config = dict(
    n_layer=12,
    d_model=384,
    norm_eps=1e-05,
    qk_norm=True,
    attn_scale=0.125,
    bias='none',
    init='uniform',
    init_std_up=0.036,
    optimizer='muon_variant',
    lr=0.0177,
    lr_mult_o=3.0,
    warmup_steps=0,
    batch_tokens=32768,
    train_tokens=273900000,
    steps=8359,
)
Each number is 500 + 50 x the weight over its row's rms, rounded and kept within 0 to 999. Layers, rows and columns count from 0. Numbers have three digits each. The size before them is the row's rms in percent of the matrix's.

# down: layer 2 MLP down (transposed), 1152x384, rms 0.136, rows 119-218, columns 192-255
# up: layer 2 MLP up, 1152x384, rms 0.226, rows 120-219, columns 192-255
down119 108:461470533459533486569591470548482537469569559500521460559507461478463481455556484547500588501475519555605552536419506552444453493551479527498470484495453397540528549446633468503489517472425503
up120 093:481512530533560508443503438513504557521438535408407457551401464553421481572486507533504440551429464582436464421515475492542456538494541481459460451481481541498587562546593540509556563482493540
down120 091:524531542466465533529570478573373527522483420547544393496454523596464473484560468455534532547469538416461475572509464552504409549528511545499512535423605535469441501490513585389476540584546521
up121 095:451558493555513526505510540530543520499519500523502464481491431560500542530542474461510531515480484533522491386404502538454482497515543483471572448472437482578468578508498445509470556479493571
down121 093:453451481447538436519618466454409611556539492461434460517483503493522502513482436490433557461520430456456590551445509454432511506613442546516470530496519473511506483445423403522553485473486428
up122 096:499505572459496487548497424492525549540524462444522508535593512516521501559462518495505465556529481523477536418495474574637483528496611557548501421483553516527491592515455543466536553476578480
down122 100:504461538510506470512521496484501513581483559537543568481565650511581447509485416423526458499507503472425512507484521501502385445477522480512445490432503466492559427543560481521567518570491515
up123 105:541475442514489469504558529531441581616506458459490457470532538434485491451586478554440448494548496545476442565542484519417482545494485536469483500506523455605524437525576530581358526435522440
down123 100:436382481577525572513486491584430522501412510430544497507427463496547485513458441566493529502541410474484594483506522572525498576519427517551449492552560469461489557493474525547517506474521535
up124 096:534536484503544451479553497469522457558505447449536406465502493624448491598515594466477485552485560533469499536439530564462383469426497542608572490532400480474411419563498445517430588578598487
down124 100:534517531427475532486575487517524436580455549444512460491460513546469535429471577543416539452538623633504480533490532567553484375427480446551453498534539450422464538484507506557522564481637469
up125 098:536519442480549637577504530523536516573539465537491539458421496494486467550538462482470504497475607499524471483513462418524487441532516410459485508500562416558549485480514476461523463463526483
down125 095:549438411465508536505545509551640570500505565456436578441426532502512454563553563592440443595452532557415533466578428431546541467456467431552428451498517495496556505541607496543516493508505498
up126 101:379501546535645426552435459516492432479499541489516522502506483529461426534551482558526560422475579541433457403476487533558470582553486457582443414556474535511508546450505458524486492418504491
down126 103:507430502501433487593600422486439492471468560425479455535476493460460487516508526493453473505347543540474469436504543544455420519556459400529487478538453473514541509491575432490476412542449490
up127 092:522509590485603461548495511488458422553496480515414460537617459530471554507461507415504457532488414518575564458549483493525568420496608488488468511498541443550610431518512559512345510410524489
down127 099:534394517469442477476491447431451478413574508479425541626588541463434593484538492420385544443485401524555484509497463566427527438486570547495592429440553546506516479555426483519444464505510486
up128 100:569484463455542450545552566499524432432451448490517562524483600476502495486457454456470462496467530324466496457581467474429436455541486480530500494545452446468547475515412417503542576450452542
down128 097:475435480480643466513604545534428494508550516490532497516536480464443567517493521387524526445533464524474570437539522442501521486468449508485506484510587461508498490408434546529366530448472514
up129 099:499501481511514564374512560455524448457520416608474557456485502482418539523539518475498580462409484456507493428464564554489446525470457415635520448427524546461595494421480501557401508558474502
down129 104:438450460516531501481604435508429452586461481523520442454444521496571551593608447554426419471515435518586500537423484405508564501394533433513537500454520494477506535470524535580528437482528493
up130 101:560604476477538480595551482464441575468491564497488534546460561479581568454550513450454458491470519505496457564425419471432469537428543509442443562509457502478482496514424488428484494465508526
down130 094:495457476505393405501436531511521481480528476493526514438466404561588500529423489408576496444505526516509547482568480439478476545514552478561483512501560585514472574491510552516477492498536417
up131 098:545506516496442527528637519460405596606539484486456452585516470395443395497472472462563484483524449461374448482533429510505448517587541438501534509539433475514477518437509463471451514475497594
down131 095:490489489407325464506500524589453545561489470552486553445542535517636508593530430516450461479512560527495483495475512545503510502468569495504482462480547467407468439544479447480523495515550525
up132 094:499438439537595477439472439587527468604548531481480428525511460445472528489391463546486440466405525521490545524583517532543481494477475510467526427464411436498470460500474535454515468541520567
down132 103:446431468549584503426506433610559484515476460510407481428492524517358473500497475480510486438471580410462530500506594459487549415475405489474420494468542487472394365463458472471489538567611559
up133 100:643501503461465503466479527452566510501515413584430513590526469500479465598484556553462541515533546522548479514466477567434580446462461517503526452529492557531495502546530551520589491463460453
down133 097:518565506541212542487463468487440426513501486474486549575491529547440504466591436494507447517426479464509483545499506405502501460591555552483500556554484456432516502486493466528463422484453502
up134 098:510396495500506450380446546470522500536546586373514510574457532556524598551546479459520545443430546497465530558585477517514498526520513471558567471481529438529447426484500462533584416517444435
down134 102:496512520479473495498565485496502462461555485516446465524506402578515570485428456516528454507496568418507577496525463456559596376549470562501478548545454412512469452583495491458460473525553447
up135 097:541532480546422538465541542425467514548509433520476509591484456419505505504484439551474455457561514542528470515455483495591514529491517469447564515454472490518486485475500461511452630487429519
down135 097:437497483631489523575471473389568532534543446567542560514539493546489466544414397467479574563535502454465441425462464418430509431431561519534563549557485447488544500592526451515476523625463485
up136 098:410543568511498589537436520519521546552487416536532484592451526530482467546415416465440464586484525524478491490483503469480474433451428549582444560632521499487494491618451451534512524497524536
down136 096:479564507435539432497452477578546471422468534456523461543411545511479493602450420510456517512501581508451580443507537450476570462476526506607489529460517439483591546495498518573504458452590484
up137 106:529556528473548517478508461400565460579459515492502477529438456537451469457595495482498501530592385503471511514444408452463522536543437547511487472492491494458453463409511485568553491475427572
down137 106:483455464506390501524523538433552527482460579482490394525533476627544481590472537553473522546477512477406563540418499525501520468446508475497503476409509502531510547502583465435482445471454550
up138 097:501530451549476461416423421385528515535489508515501485518392554503557490478566506479421568499576488490480505483554501489502449535487473550425485508428531464412547568520424509495528556582524487
down138 098:450402490461536635456485515499504524494545511563547373510476465417459481484533509444521595546494537530448454468463471488502452440570485433554541555521575568399467500570539463519406506472505406
up139 094:484546456533581516399394437513380437457426420429499493563464466563470457524581505447499616568444563449543544433469472529496492563544481577473414522471472475565471542486582571450483488516571515
down139 092:533525580498505533553494487467547489377471539475466444492522417541414524513494544456546514384547476634459473470563525551513470530430425568420540457506472493461497391475535524583464530569522497
up140 105:466533578505536555558548461401436575470487570540550536563531491478509587433504455576531525610510436498468488473543523517529489571523414499391535507436430542510598541478483437549476533484458551
down140 101:535618567566424463518506557439433492481507467385496523497557542523470503479572543440516442531467487538595482485520563509429468469509412502496531467445474488516544377523634456486483581472523470
up141 090:475532533520553482484601496522585453509428497473497497380567477605398529515494573493517494459490514515426464572521547475538533425435477519494483578466569492518519474487569446572510575463404469
down141 097:562554499553517507433429570500512514459555525486506508458517529497556500542475555459547462527560559480471519465556498449512561443517533534507403437499568542489487468480486456491547513459516413
up142 100:497524449543542562499503563448542477524438465598497503509485600438574456517485564458557484584548506475446487553550499533502517547532539501559502432425467493447577536541433450424519547593468459
down142 098:456568467490580435558568621530636524484498473527473437498542486537556522450539528541547472494531489542553477533456541491490467526504546562496480522433518565389465476580498483504522564388509596
up143 096:544518442505537481472527531510588482477539551534542494544561484396464517562512519465420528514543462577568526487577473499424527505535468482392460548530486578592552465476521393381516661530558529
down143 099:572437492488467518550524510431454469534545500549449585557463541452532488478526477450554468406338475459484445481425426541551543524403434557457491439475541404504478489462497451588490448519432460
up144 103:523561450521544473539326491488391469407427459446594435551536560518381493625478447598388528512508484532415603462488523521541418485536543556643396480552384509476502495546527405470483570411529492
down144 096:457486510625437458600508492501519443484506562415538562449512512533403479505570510438595507537490524564555505538461466491498653421505524494555520527534528487478500459451468510606496429480483500
up145 100:531579432498457448487486446446553513514517512524480555513495419581444488460479522479524540413617459428532556440525485538545502455423489397525509526435524510474483501582458408524519532446468568
down145 105:502567484498498466497360583478549480522489492578525452469531527414611528491574502536487565539583543432483489518561536462501457534510532422470545444481514498523556534526476551528404487476442403
up146 102:461543539541545553610485520510552511492511521557500534458531530545560452497514529514581476537572490441554478452502529514500453528574510455445629503522545495517427528488545546524429436420513465
down146 103:501466526546639408446441526514535492481456536427536512526522562483515546576548370475506410497506509524474540391530429489495383433435517499495523639555358461484454437538509486452497476510525440
up147 103:499585436530493563481408539480530456492523510501519504582464507528473536490566504560481461464481544476451452580439508468493590550485505508496453504516554506496522521465514446439509504481569568
down147 105:515517576476373467562450491496439451457389466533447539494513477584490509485533581532525580489571474441510393501575590550627497552480489553506467489530574559553542540473459444448504473481477531
up148 101:477505536498478422492496551498627500397506517480433448448504572431480509435567421469509468483553559553497439482531517513467506610412471466485471495513473428515469476460501632508517488469521570
down148 101:458532577435502513447542537460512545497544557473576475429563498530518463527471537608631481544490444516497431456445570585522547453398532505509470508428488495436494478541500460526439458508490436
up149 101:464549456513528552483531506557454496493525474489516430498554379533485482507482516484451440560460462486399452550521415485487561383425488578458579539522644534482502562481481513469384505526399576
down149 098:536526502409477502589507541492620450512491549450521437528409548485558414510503443463501502484487515519586474454620505475541409464474454522536406441478497447498496528580542582526426541472609402
up150 094:586514570498490550516506552572535536490440495492429529463562501412447409485586507456450515491489531458476555433486544461560463487524543525478488465518520441530430560496513524567539543535538481
down150 096:542471564511451482490509537544492438447388558461465538483501637460541450562565477530429535517510500480443534491478441459519438404531464435439495492519592447538432471555500533414562501501501478
up151 094:465538579436580507507480532473511547513610558501433501516574482446490528491438488415552566576554538498395449453488528463540441495557454514479546508481557509498536479521521493556551501477532564
down151 091:535404499449530494516462498439415508478590626499520521595422480442484539476563459499493527536455574499440490376485525503545458440486508495450509564486520476433482559562551508473461451466522506
up152 102:528467506491504460469467457493542483558521500532527520448584586524541538440498576486429459482480481518519429511497526475474538564466434486524558526559633414509497400440554432449396567476484461
down152 100:468578528477512506464536464498543449506543537497492533457484471608465524554453439543521434580509562492555455518513574463662535584484419534421489501478502454475513441462534443525488599440415555
up153 108:496463555472509539440494568489575422459413468535501525439624399515435547455393529468423459483462470510585542555399403423508541498518463493494449482475513451458551498536552520572478411480516432
down153 103:408526494519425443491442456435512403526483485498436521499446474575523514513433593567444538580550525417582397504542531626550494469474537504452486419467455618547535506518493565454489577384530452
up154 095:486521545548529522517520543426480523626519527566524449525470443435458467470545526463519443418491487512496521480573406528580442514562517553619505447534518531436493440473565450543455532444350470
down154 096:547459497397547564546400529467577408531497503510590529436507464528482536475477450520471567475423470483490536480520425453568517468435521438440445458513495596499463489645474493568452556532520477
up155 100:566507449466445560438479566389550544515437557525539500484537517532498490480532513495511467519456474472547415492559553504412471549524402547492496592502428524505512470536536586555431452645439580
down155 100:471623504478408510474444480447480464548467451598531578463479543416502479519469520492559467486573494449573495466539471456484504533469542499453436486485514442448622522547474513542476470518487594
up156 108:442460509563488502460518482599483491433500472596486438532594499468435497544493517455571453469454459435473483551546386475460529541471500447475538454519446613495432483507593553487496545430485420
down156 114:504608503469360470557495489506516543433447465556479480634506526542548485453661483438485502567418519523514512499491535470562399494554569520472544464468487389513489553541479546458468456615517503
up157 100:531417522444444533500462505548515485498494660533595467543536545478454460516470497476403462465474542463584475511443427518578486542439462447422439489519457484486487536671415477553603499437513481
down157 095:473568524547245525597515527520552449505545420533462580421478406509519508509496528487543443604536487502511516501560545458524482430569470543449473492466429478510513452445524475474542482570427583
up158 109:505499542369510486414480448443485408476459515589452597523568551506599487475511613423521551651564477413517457469527515561531521505402504483467440431557478524521467481552454454569523454555419465
down158 109:522477578579336476535482536499436450472489463459516573519555497496427541600610444619458582490495480534581578562534591455555525522507518605450557449484482488602526549523494541518524414488414445
up159 103:585660581558493505532555428495447550529511496515581580491487452550502604539529559474525466473565557434488509558539498443633455520477464562381515551538495468652480441563407471619420521540496546
down159 096:472431469548409485558476581524529455413533450488503529415445490470528517491604477496485547435434523513628468487438546516495452445432471485498567451447550521508577432418470508518501521500562512
up160 097:472535539549541541505501466456445453472423521498541520554516452531566458511580507536519498518487500429544483471436470486506548543370452505471460554543488410395637504566519554528542488543465514
down160 095:476501453483459580381466544519510526591537496337494456522570535494495554469467527537431393530462516495545521435485563502517475604510435514601501544436349506465489484431466572521460588537541496
up161 099:445535463497405563437457484533387477498446539463538460493547501515515529430555476538467494443471418570546518523453516528567379463443520589523456575492405537522550588533449488470502496536441497
down161 100:563572538582528468512490569488461500445520443586459518514501582485541509503443584434446503581512479454496493429393528447470505525495591535483497536494333517420541531495500505490527472495456486
up162 103:494466477458610417479466534522567537558491595493438396600457432526485515557573515484530440500516505457586424573538560424486466424571449464539484416534528535436512460523614573455612586488481487
down162 105:541578498542535572508484516502431517484600449566497508580568563503447451496597565529497589536556542600495521465460533523448465520501550479459442492500421576539551604555502465554530500501509503
up163 094:506520546492474550475524471489577420589488518524481405562472534424505494485426553491532486523541461564442537547479504481441501382507565443466586515568495423447502602601462563485502534389447512
down163 091:435515474508433447492578507525562467462551531609472538450541528549422515436467435494555559475518493519546506581476480474440501508472490608500555557453526537496491430553431575501576452515540464
up164 099:439488451456475596499586542520421451643474557474447490580467523432520481489480474490503463470496484457495544458529502504528431546479497410510455544449584473494606419594496583550523423533385446
down164 094:529370511523558534521440500644536496500453432353532451443502373454497538579462474531478513401483585529456480429495535505530566538431479456515555550486439498522431473426481525497510507572492395
up165 099:560597600496472620444431473496481505567459506544511545525463399455428445522486464425595499465495470505571419458495534507480478546554547523515486460497471423587510457442560409563571437503390475
down165 092:475429512564575512510491489450508475495499568502489407462441526529596500513402576485536516387419407520471530487398504514486543462483496470549489567416570423411541521383505451375467484483507493
up166 101:492529511475503456519442552496572532441505414518505542539483422483520463493387515486493394531547477557526461500507453518471532450491536472528521474508435442549504518507614493417527471533427541
down166 115:579528439576235503490557531419557500488534552468403427512525480429592436586482506570518507448499573558506409511489528451600481463500511525486491441443446598464492482486457585491565578439449494
up167 099:521517395531568479518563501486477547406467623419467505511484453503522517514490532427424426573523480431538513562585558519508498443507500468575557583573540587463549559575446513450541498476492533
down167 097:554463459453494473493524601441400420513552549475509515443498530462489468405534529465455512456567518515527546539463575518614570460454533454473467462524526388417475513480543447456458492477486509
up168 098:503516491505537524455500444503467464454451495523362563488445566466571461506513448484508507527544430556501419421546446490479565446460451441524489568503497466593552526519505513562522519514555568
down168 098:491479479472394424448542489535455536513454524571520528589402492533524500437554488455566479445547541592494412574490546506504453471577537546543475427498580494421492594561525516435441499446581465
up169 098:590461518409480486499521491529513562508475585497449571558448553412485559511465468504589449531407474491488508530432516472522479493557515406457523512588474422496559645461564546520478456424586541
down169 095:479456547423482525459534479441524407564472497530475527510451544408579486447596534484535491548532486346463498445561509558496491487475508463472544446463566438398593466447483575572515423464528474
up170 097:442542579462506483508606552558530504493474466548502513468502435494573496564486428540435486514467520480447492508467495555540486519401498516575546501507572557517511562479467493463456446458472460
down170 097:511461523536449481508492486522543463522500517432523433453470487456585483582526591608509468472468466460540604478512468536518538512532499466519466523470490467499536441477477439462503472467449525
up171 104:479423466459534532572508537495448446487488465520500457510470433507452552506548484531437405454467607457504455444460548484549423568459496522475464511524499512542485500480555482585492511436479502
down171 101:492550470524589490464536472572535624474529496507498543514564421452503525533546545527462483428490469542471577568495537568501478497524576522560418595513510515427533565477523461514561534564516425
up172 104:490514471504475492513480419542387434441450528478449566477513475486503523577539465530489550565531517497452479424505466520503497620499467429591501471513518490434488530547607559429546463457498552
down172 103:464440473503620522479486448416517437468519445378535514544571565440462508461497525513499471461470516420495477518435512530509523526343520471473511413453463534509521493540454486531510433513367419
up173 120:514477553518462481415436624550506454423423584499534537522534441585401478539504451502536571480462433527443597517471461495560442473428553483538482519471614496403496525552571498449450571487459436
down173 119:555557597513393451482437584517513430433574463606498526446462477560481542506462475502517447465647332523531597514462472537504549487391611414515479586470575454430489479512478497559492501504514527
up174 102:474493505451517468557542480451477477445563443577397514522456523440514418481516467419458597489485557386508496519547612595533601459489440535474539483549515513550485477542647450443567591466541526
down174 107:446512499553482527455497517551422536445479495572580504469479544547482562467431397556557540512450514570482509492486534486437494484524515476584453507414462514503481564473473513630455415591451484
up175 108:528486488553516521505470528496602601550532545398492498538551542478478419396489434471549487411441457590534562493487401532496438534557538506555532486489420567544410473499556563475532514515458530
down175 111:470459529488476463504526561523465422461481565434468543565554458582586524487446532524485457486480520486501512428473482467585465486584566537546573494580513435551512461575456459530533468488470564
up176 097:507520543574508499535478529485493427448451462503413393500553503469504510548543553445560430365554470438504449484408547461646537475474537445486562439475467488500539553565650501545520479522476557
down176 105:459429556500521510507549528495517479478507516604542531437508447445540552511487387544632485541603487404406533448571434493541574399493446460376475578421437596501506483548505447584527523567558472
up177 109:485405489463499530543486586538571601470593467577459399520527435548497487593514526538516536517528485519483476589484605495453467567589512509519518483547492467503498431548508525487529553523446436
down177 106:442513479474565442487434516456469436594484473559499548574453501445486551465479411448460474490593436496521491515438537495449435531499438519587499546546506508489542478440489460481501473604508513
up178 103:541469454513428468444562581496501545536494530510467499471514421536489419490520495514573489534488506472550474528505467461533414585520437513505510497599531528489497555579440561485582558489450447
down178 107:499478456469359477354495454513513438459465384491512535535478469504514498436604479505508537515535566554432652561512531556478508505512481441479513468508507567480534469439440434478546500485544504
up179 097:437491498465435545486436596594499547506403552505417539404498510483463525459539534501422552476506536471550442509505457575585540459486468519442493437490546438524548519521577503558538536532534463
down179 094:489433538437422555509476507485484511539430427466485436445553469548507489527353546478450522531517554508453493570626537480440512524513479474525570600603504460525540552564523498540591493465618557
up180 095:498550535508492555488494549514565459504464518612567505566508468533507582496533423513453526507587448411556446512548549509482536543456596408489507506496445484571370509513490521498532435506511574
down180 092:501464458494560608450514564502463474512440545453511611520498439544456509529526459393401548465518534413503521411463493488525534473527476506547524556491396478461478497566482526463603439536447531
up181 104:534452377472478472465455508516562555532384428445569544469473417507432473531476506613479396533484502504503487491516457477560480536513447567562588486584446556555587492482391570489464411511511469
down181 103:491476536510441495439520591465392491506543520482459400486483513570589539556439463550533498512547377449490508510444512528436531514466565478479524476464463544544454484574460500491530506458500464
up182 118:410541480493549534523603527498579476453504532503510495607531555559615481485464525496558498404500476495557507537532599472393472527391486517533378435532534511435510533536532560468458497533484497
down182 112:594483504499563506497459502473570589512517472446411429539512441481437450452534549448587494542669550511457523475498576529565548447478502536415524566533482529561486498507475505583592500436582484
up183 093:612525511453548523538409517443479544400455576422488560545457536374559526459437492435502492508501523536467480386532555482525516492458444414544488472524482400517572427532465432501538495533498525
down183 091:509443448542475552544517527483487535528520519439434412488549518452451503509492370481561444543517475375495530509486454485495470441555531500480460527462570477484406508500496476494537531541547552
up184 101:475576552546475448459542462433460458423455517503499506488488478553481625528489587450418444531564431508522440498460503472522497419459470423447575575551493471467476343510526444587480522506499552
down184 104:537434476524498442445539400528383499444536512596519552516418517450324522520489501459566480507443541496538579570401528517423472477507512480464513512505490515541457533447559490420516499489515491
up185 108:527557507486506528519529458578541504537482586566465490529569541515505540407415483453518475617563505427571469540502442447517497597482590514503549452486478473494431511544557501498411509548421506
down185 109:520493563542413422481592493437526525491537421525497470509534552512568524497541531486524591530578578520587450452467499414519430464527485438407464433601569449509485547583462524499497535457486530
up186 095:422521477449564575542488448594500379384551467476554543466506534420535475575530461583539487499505488526436490516509599578524436514540462570574480492568608448477494484481555383433543441602479625
down186 091:519534537443596545513545536470416485500598437545450613468541427515480508550502495554471537524501491496511438478620408523384532488520556492465434497478542464470481464475443483505498484547576502
up187 099:448512581462521369478479534450490465531498524517570493462533468486507487477550638508531522434548523475440497451495469562488610406513567424476460501427568439491493505581493474489546547529549553
down187 102:542499456430560470568425408454547497448645463447534510481443432476530499488491423564477521471537484544489509560561505519531464464487535507584477512544644503471510379497557455508528505476485425
up188 095:492538529443504445411473455420464427514416451542505561471448543518427485529581513399514509501458483533480447539572526483488519565636596536422569481484426477417533476541522516524493541481473537
down188 098:454587450559550494566470433487445493441507494483484480414598450525541551476500541551491594485469487459517559502485506425472485494477454471560532351474546512515509561414484462495526454543410551
up189 102:431460524480493537481448478454516506425417531468507474474547509444484482508481506557514498501546469472584473485471587585528491518460501511561490437495488498505463529569354415517523525437437564
down189 103:448384455529459521443457516505435438454490473388421438538641407588456477473518487508495424560480558440454468488461579497533496481526599480606526440520505570467532542428406473458557458499567510
up190 098:440494469532516545501500483446474533518495493505528471454435522558500562459537509380522559472489446516518570473593524478485452552468524488595519518508435519463499465523470538598556437525482558
down190 094:459564413473593415412663517478520470547525482479532475452424425485447581574464519549599529403521507440561583578528543513421493448474571504508556592536554544486434466487527467453520515570503451
up191 100:602469517416534507532441517432432404370467507495544459565545529470477563587565525438473513450491433396509568490630553511423491500474491490555494368498592433538560476508541522550566516455490427
down191 099:533502482469648588410429460506529444554539533471464596613617572444592532473467537554566567569457525491565450538465433472586452538516523555469536508467592435550547520495534449433501623503488453
up192 098:564539505504536530470447486447480520510447478455615550484408429558502455518546454471437463506479508536505434561543486505478514514491411615569466461424566536509479415534504522429471408495456504
down192 099:486478424516471489528571519515488557557503464469469437601486465520528526497483447503571545585527533472401562480485478437536492499487566443527496489392469460547478523505580453503551437557497594
up193 095:462470483592445517473603505491553504428528402522481469469430565506513497492439543412598527526502492537494404463469482536422472537525496500434572491428556513451477517508588520503546386523587498
down193 094:515501527520521541568460568546563462477432531448575509516580512485516585476491522520501489499501481491476506472566596467547419575513526570548547606460526487480553483485527460445566540477493337
up194 105:527539431494505407466491544529477476575485516378497489433503507444455466492529504499469511499445478541471474560533402486573476501485440494508546486476564497474541482562478479557472519457485485
down194 108:533476502468440548449589473510581497542534501500516552520512567486466479508527498565478410544475488489521414549447522515497508495537524599547343480458512531550536516489551406581505446515466582
up195 103:402543602606562513426480460456511471502499505488465476479509398612454525424467490441512527476582449513556498477465555474452520410521479464504600471455462590547582464531493434579552575525434546
down195 103:488437522488585473408526451377531455492525568573388508482548509445524553405435593513408503494522487463484548519438402600386551476462479521486497525521554467484546534500418485564557520451531495
up196 101:497497530508490533442563538444461494534456482513547447536494533503494471450515552518510504538454446592413572547518520520562571539488442497554478414525475415519485455508562500528470530633534565
down196 100:486472398492491472519615455479517554530542534500495501557563487534522501613459535596533540449447570530493444527540554497449581480560486522458446518351452520491567448488520586498511444501551439
up197 098:547497440503591544478445605499467617507483563552425492496560565409501460485495487479563521445534604549425570556466522460496559509536533488510505555565493488587587450542476505499596594455533387
down197 095:480446489488529550542454509472494487533422557563574509431513463462593426534454514550525569435542537549460465519526478492534431505583436478470558475578483430495527480451470501490564418574519482
up198 090:547424520575534546556554490506461515522493580459462482541530533547465505542517436573542509463469527479524480536474490536464522447414465555517475488497430434509587568460494426474522553549549503
down198 096:555434474555445394422509495533530426448521479551445455547503529549495481546439620528467489454420482517388463442606492468496500502517573592426469527558367477435580522546519444539573455445482489
up199 104:520505428491366487505454500476344492445462509527495507452481424504519513602513559439504591536514504500486380514436505445559550496514535426418422578584433487581598504549570504535539467494486636
down199 106:505524425573586471446595483513538393587501486465509454483396514464401484442477455498484529605453498452462385523446514498550500510486520410545437537418491600479480550503437430548487516471530490
up200 094:556546535618536550501529543510468505489489472502459476470478546515493535500505413455494530397547500569505423608508494523519495450549592469462564555535545462486433436504529525533528586426436570
down200 096:412495388471480537539554486535456528498514507439560495453463519510448505519480516436535523447514512560492529446514479488420528486493462486435516399558493479526410458513525531547511471406493465
up201 101:548449465505474542489497621461514440564536552505551599514524477421510483589556444495486519560528440501518491474461501533499432536519450495591551512456470400574497463582507517444480490520561479
down201 096:517472453525520556591470502518469477511430536489467557512533483539507389529411414492429479536518544458441523535412424466421560511531574440469505557515461454476419550483470587416550489393464488
up202 101:498529519398523424527523427623472546506498482464505480420528463376606581545492450525474566395519520484497535534518490526582563493472564436497557590493452552587465519514514492514512571546450604
down202 099:438481473505296494600553540507564482510533502567409489484504525586501517513487549478421526442482444543501520534548588526545562476486500437568458507425483451538514496525460573536527526520446435
up203 100:503466506541330492506462435522522481422457513503425532479532409559515538513534499470440457560620481527462400535462466488533514508475467441450559461456438486451472481466556561534638520478487570
down203 103:488393442557343517539493443349500468570563516518554447538461506593465480553488428442565537456514522502526426515475486589431541510438516516551433473460481460514462503486599405467394527507570414
up204 099:521562509496507511511516506476384485451581500513496497543560565508576528503460477569529498511428398587510443625551533517487583533462545397530517597470508522476451624501537474494507554461478504
down204 102:553562436471413510562537432395510524497502457491474537405507506481539515540478520418378477559459457402534428523479631502445591450621478476509518489443458507460519498476498505526583421432430402
up205 100:437427519531559462519430469425499581489524476491449446402417497457457432494445508569468540412441458509457499483439444432552514460545485507421507545496511524520568473495534542526444428368527572
down205 097:467358514572527465498425518564431488549459446503485512485462529535583562532559533488425542401423480483527431552508502472512496448516440652477537446446522490451457384468490473540464512529463452
up206 102:464503471620463484533489571472471494505428396460545500484485471451535521518515483539478494535482436472530575535574491552512468549566486401480549521391488503470529516451496484529511580586571487
down206 099:491538563551605510550518454436465474502576481422584507499421575473473502555510611529490451512574556506476484528447598527476472472491446417469487514523478532514515470519576505425513575447478482
up207 099:552518498528479553592549505523554562548552485539439519487475516485460469499475432474534491482480473472558536516473403494577483525541450483519489483541505467516529459568501488467434464415604506
down207 103:520587442606518504501478455428444417493545548395484568574518503381510538492522477454422486471459495484491421503498518532365495462484514599477510531426435555579474560494417442425547424540540556
up208 097:544384477506489408544408541428468528463528482535477473535463462511472441496490508568527468525482387643427538507481472543518429484479536454430437502578491525489446516539518487475523403548457503
down208 100:471566547475517518473536475551545525507513441483469511459537484594477469464514594572513521435499503611508438416506537491416443503509454534536443617476488447495561506410509553511471334492612484
up209 103:539541483560428472512388457532507566461455539517431480467482525573528464380547513441552545519470489528474507498441543485536539515576411570476501426513437438535522404597569450562505468543539551
down209 102:505473392482605589391465549539468481528546517378477477508532559439450440588427490447527572642530431419376551485538522543471495511560552486593467483484523504498555477538502448490444507528442430
up210 096:475571451568494491537541511434509522445520565626545534459448525472520442343502529550532539518516516531445474512443475519467515472470536564522457494470375547553522517604443485566478470511474468
down210 098:491536466522411527529574512453471556436476457581582538488479633565510524578571470482482501494570497558492550555527484491572526403533455495492439444517571443556503447535465491486413452501433506
up211 098:414617478552507554463460568447496462493530483591453475574545547455517532560455493558445430462527459455464551555483551520563426543532564549497438472386546589462507467520495561556434496507475481
down211 097:484455557424634498410520397469522640496496465471517468572527492565603481544493382526532456518402538415519540507513450390509388408520544463465532417454466573514509551578515544557520525413545452
up212 093:462558489477461588492512500564521556493459485548387431586454435539527479482508403456488563516562532483481411463553485447479420525507458572582389520497547590408467492545477448471473484535555522
down212 086:477374451469519558515530452534533498532425451484530575522428518461533551384614529482467530506633556526387478482523536613476474489471504556535524518537495435363509499514509507468465561516534445
up213 101:482547491612384465542578467455491511438455568524468480428542486548511435428556552517503485515521488533577534567525496450545462470543484467570510579521460528605406640469533521538520514552576474
down213 100:576413514603399415503495442471543584438470507624557472514583497549542540427499529545473469550468519495571521485444533525437433596553530441566647459516414517461551456507601479512541514503578495
up214 101:408443415391462427488515437516517501495478456490528458494482561461414518478509524459631489531461589475553520417498467539536517503416538527447432540495503509528484557464472526435462457431491575
down214 099:579486516491413486553500421421422555481515492578523457491361507573432602480464438535547501571453509431575519532615415504530522562462487493459518562465441534528457488519426548563454461523449572
up215 092:483599592516503534569544404370453472624416520457515509554464503549519471440416461472490457513451481386474539486459545519527562460577582484528498525525512514456569498456498536520470472532516502
down215 090:512512465418481527579507490373574427489498590491495480501438490534515543446397492396517538472418541478486469495631557540500457499448549522544610522450494552509552526521390498504486509409419495
up216 105:476475509589486497535565537459554643464494567490526485575437493593470394425422522511528507466491583563419549565512530459508494397461578558455563565554480433445458468497534477529525533586614493
down216 101:413576507501533384499465463489529599483435457584521515450481512488543541539487463463504507426457519482455491540447481492539531461438555516551528523451471543440504544544515481480465569560570456
up217 111:426492469517556561493544510512503524480630449443499626435513514464470603523469449490555438441409541493520505482532443512444478486514623514498500470483449462496450575503480482423445467581477390
down217 115:546489493461531434508478472482494446530514453499507457653502542575578450502401511555440524585549465432467478476638544553578518501606470454430485452579538523497545414604539554591570501500532561
up218 102:553575505435501519435528443468489506420436602494541499573551469512557509494483435500520453482514517508450521448461514533437411511412559502484453505436474550541525523579544504510456570409505540
down218 107:534463586566565540524503427535479419463520476433506432444419593528552585528465482529466512527585488556560479521537560412504457510519524560463467599474541495447471522449427473565523435479492524
up219 097:543505559516498381443464558423507519398468463404498544479527483519530475494547570535416510491519453471504520487500530531554531509522496476477511455426505550463578482486543582454621528493476556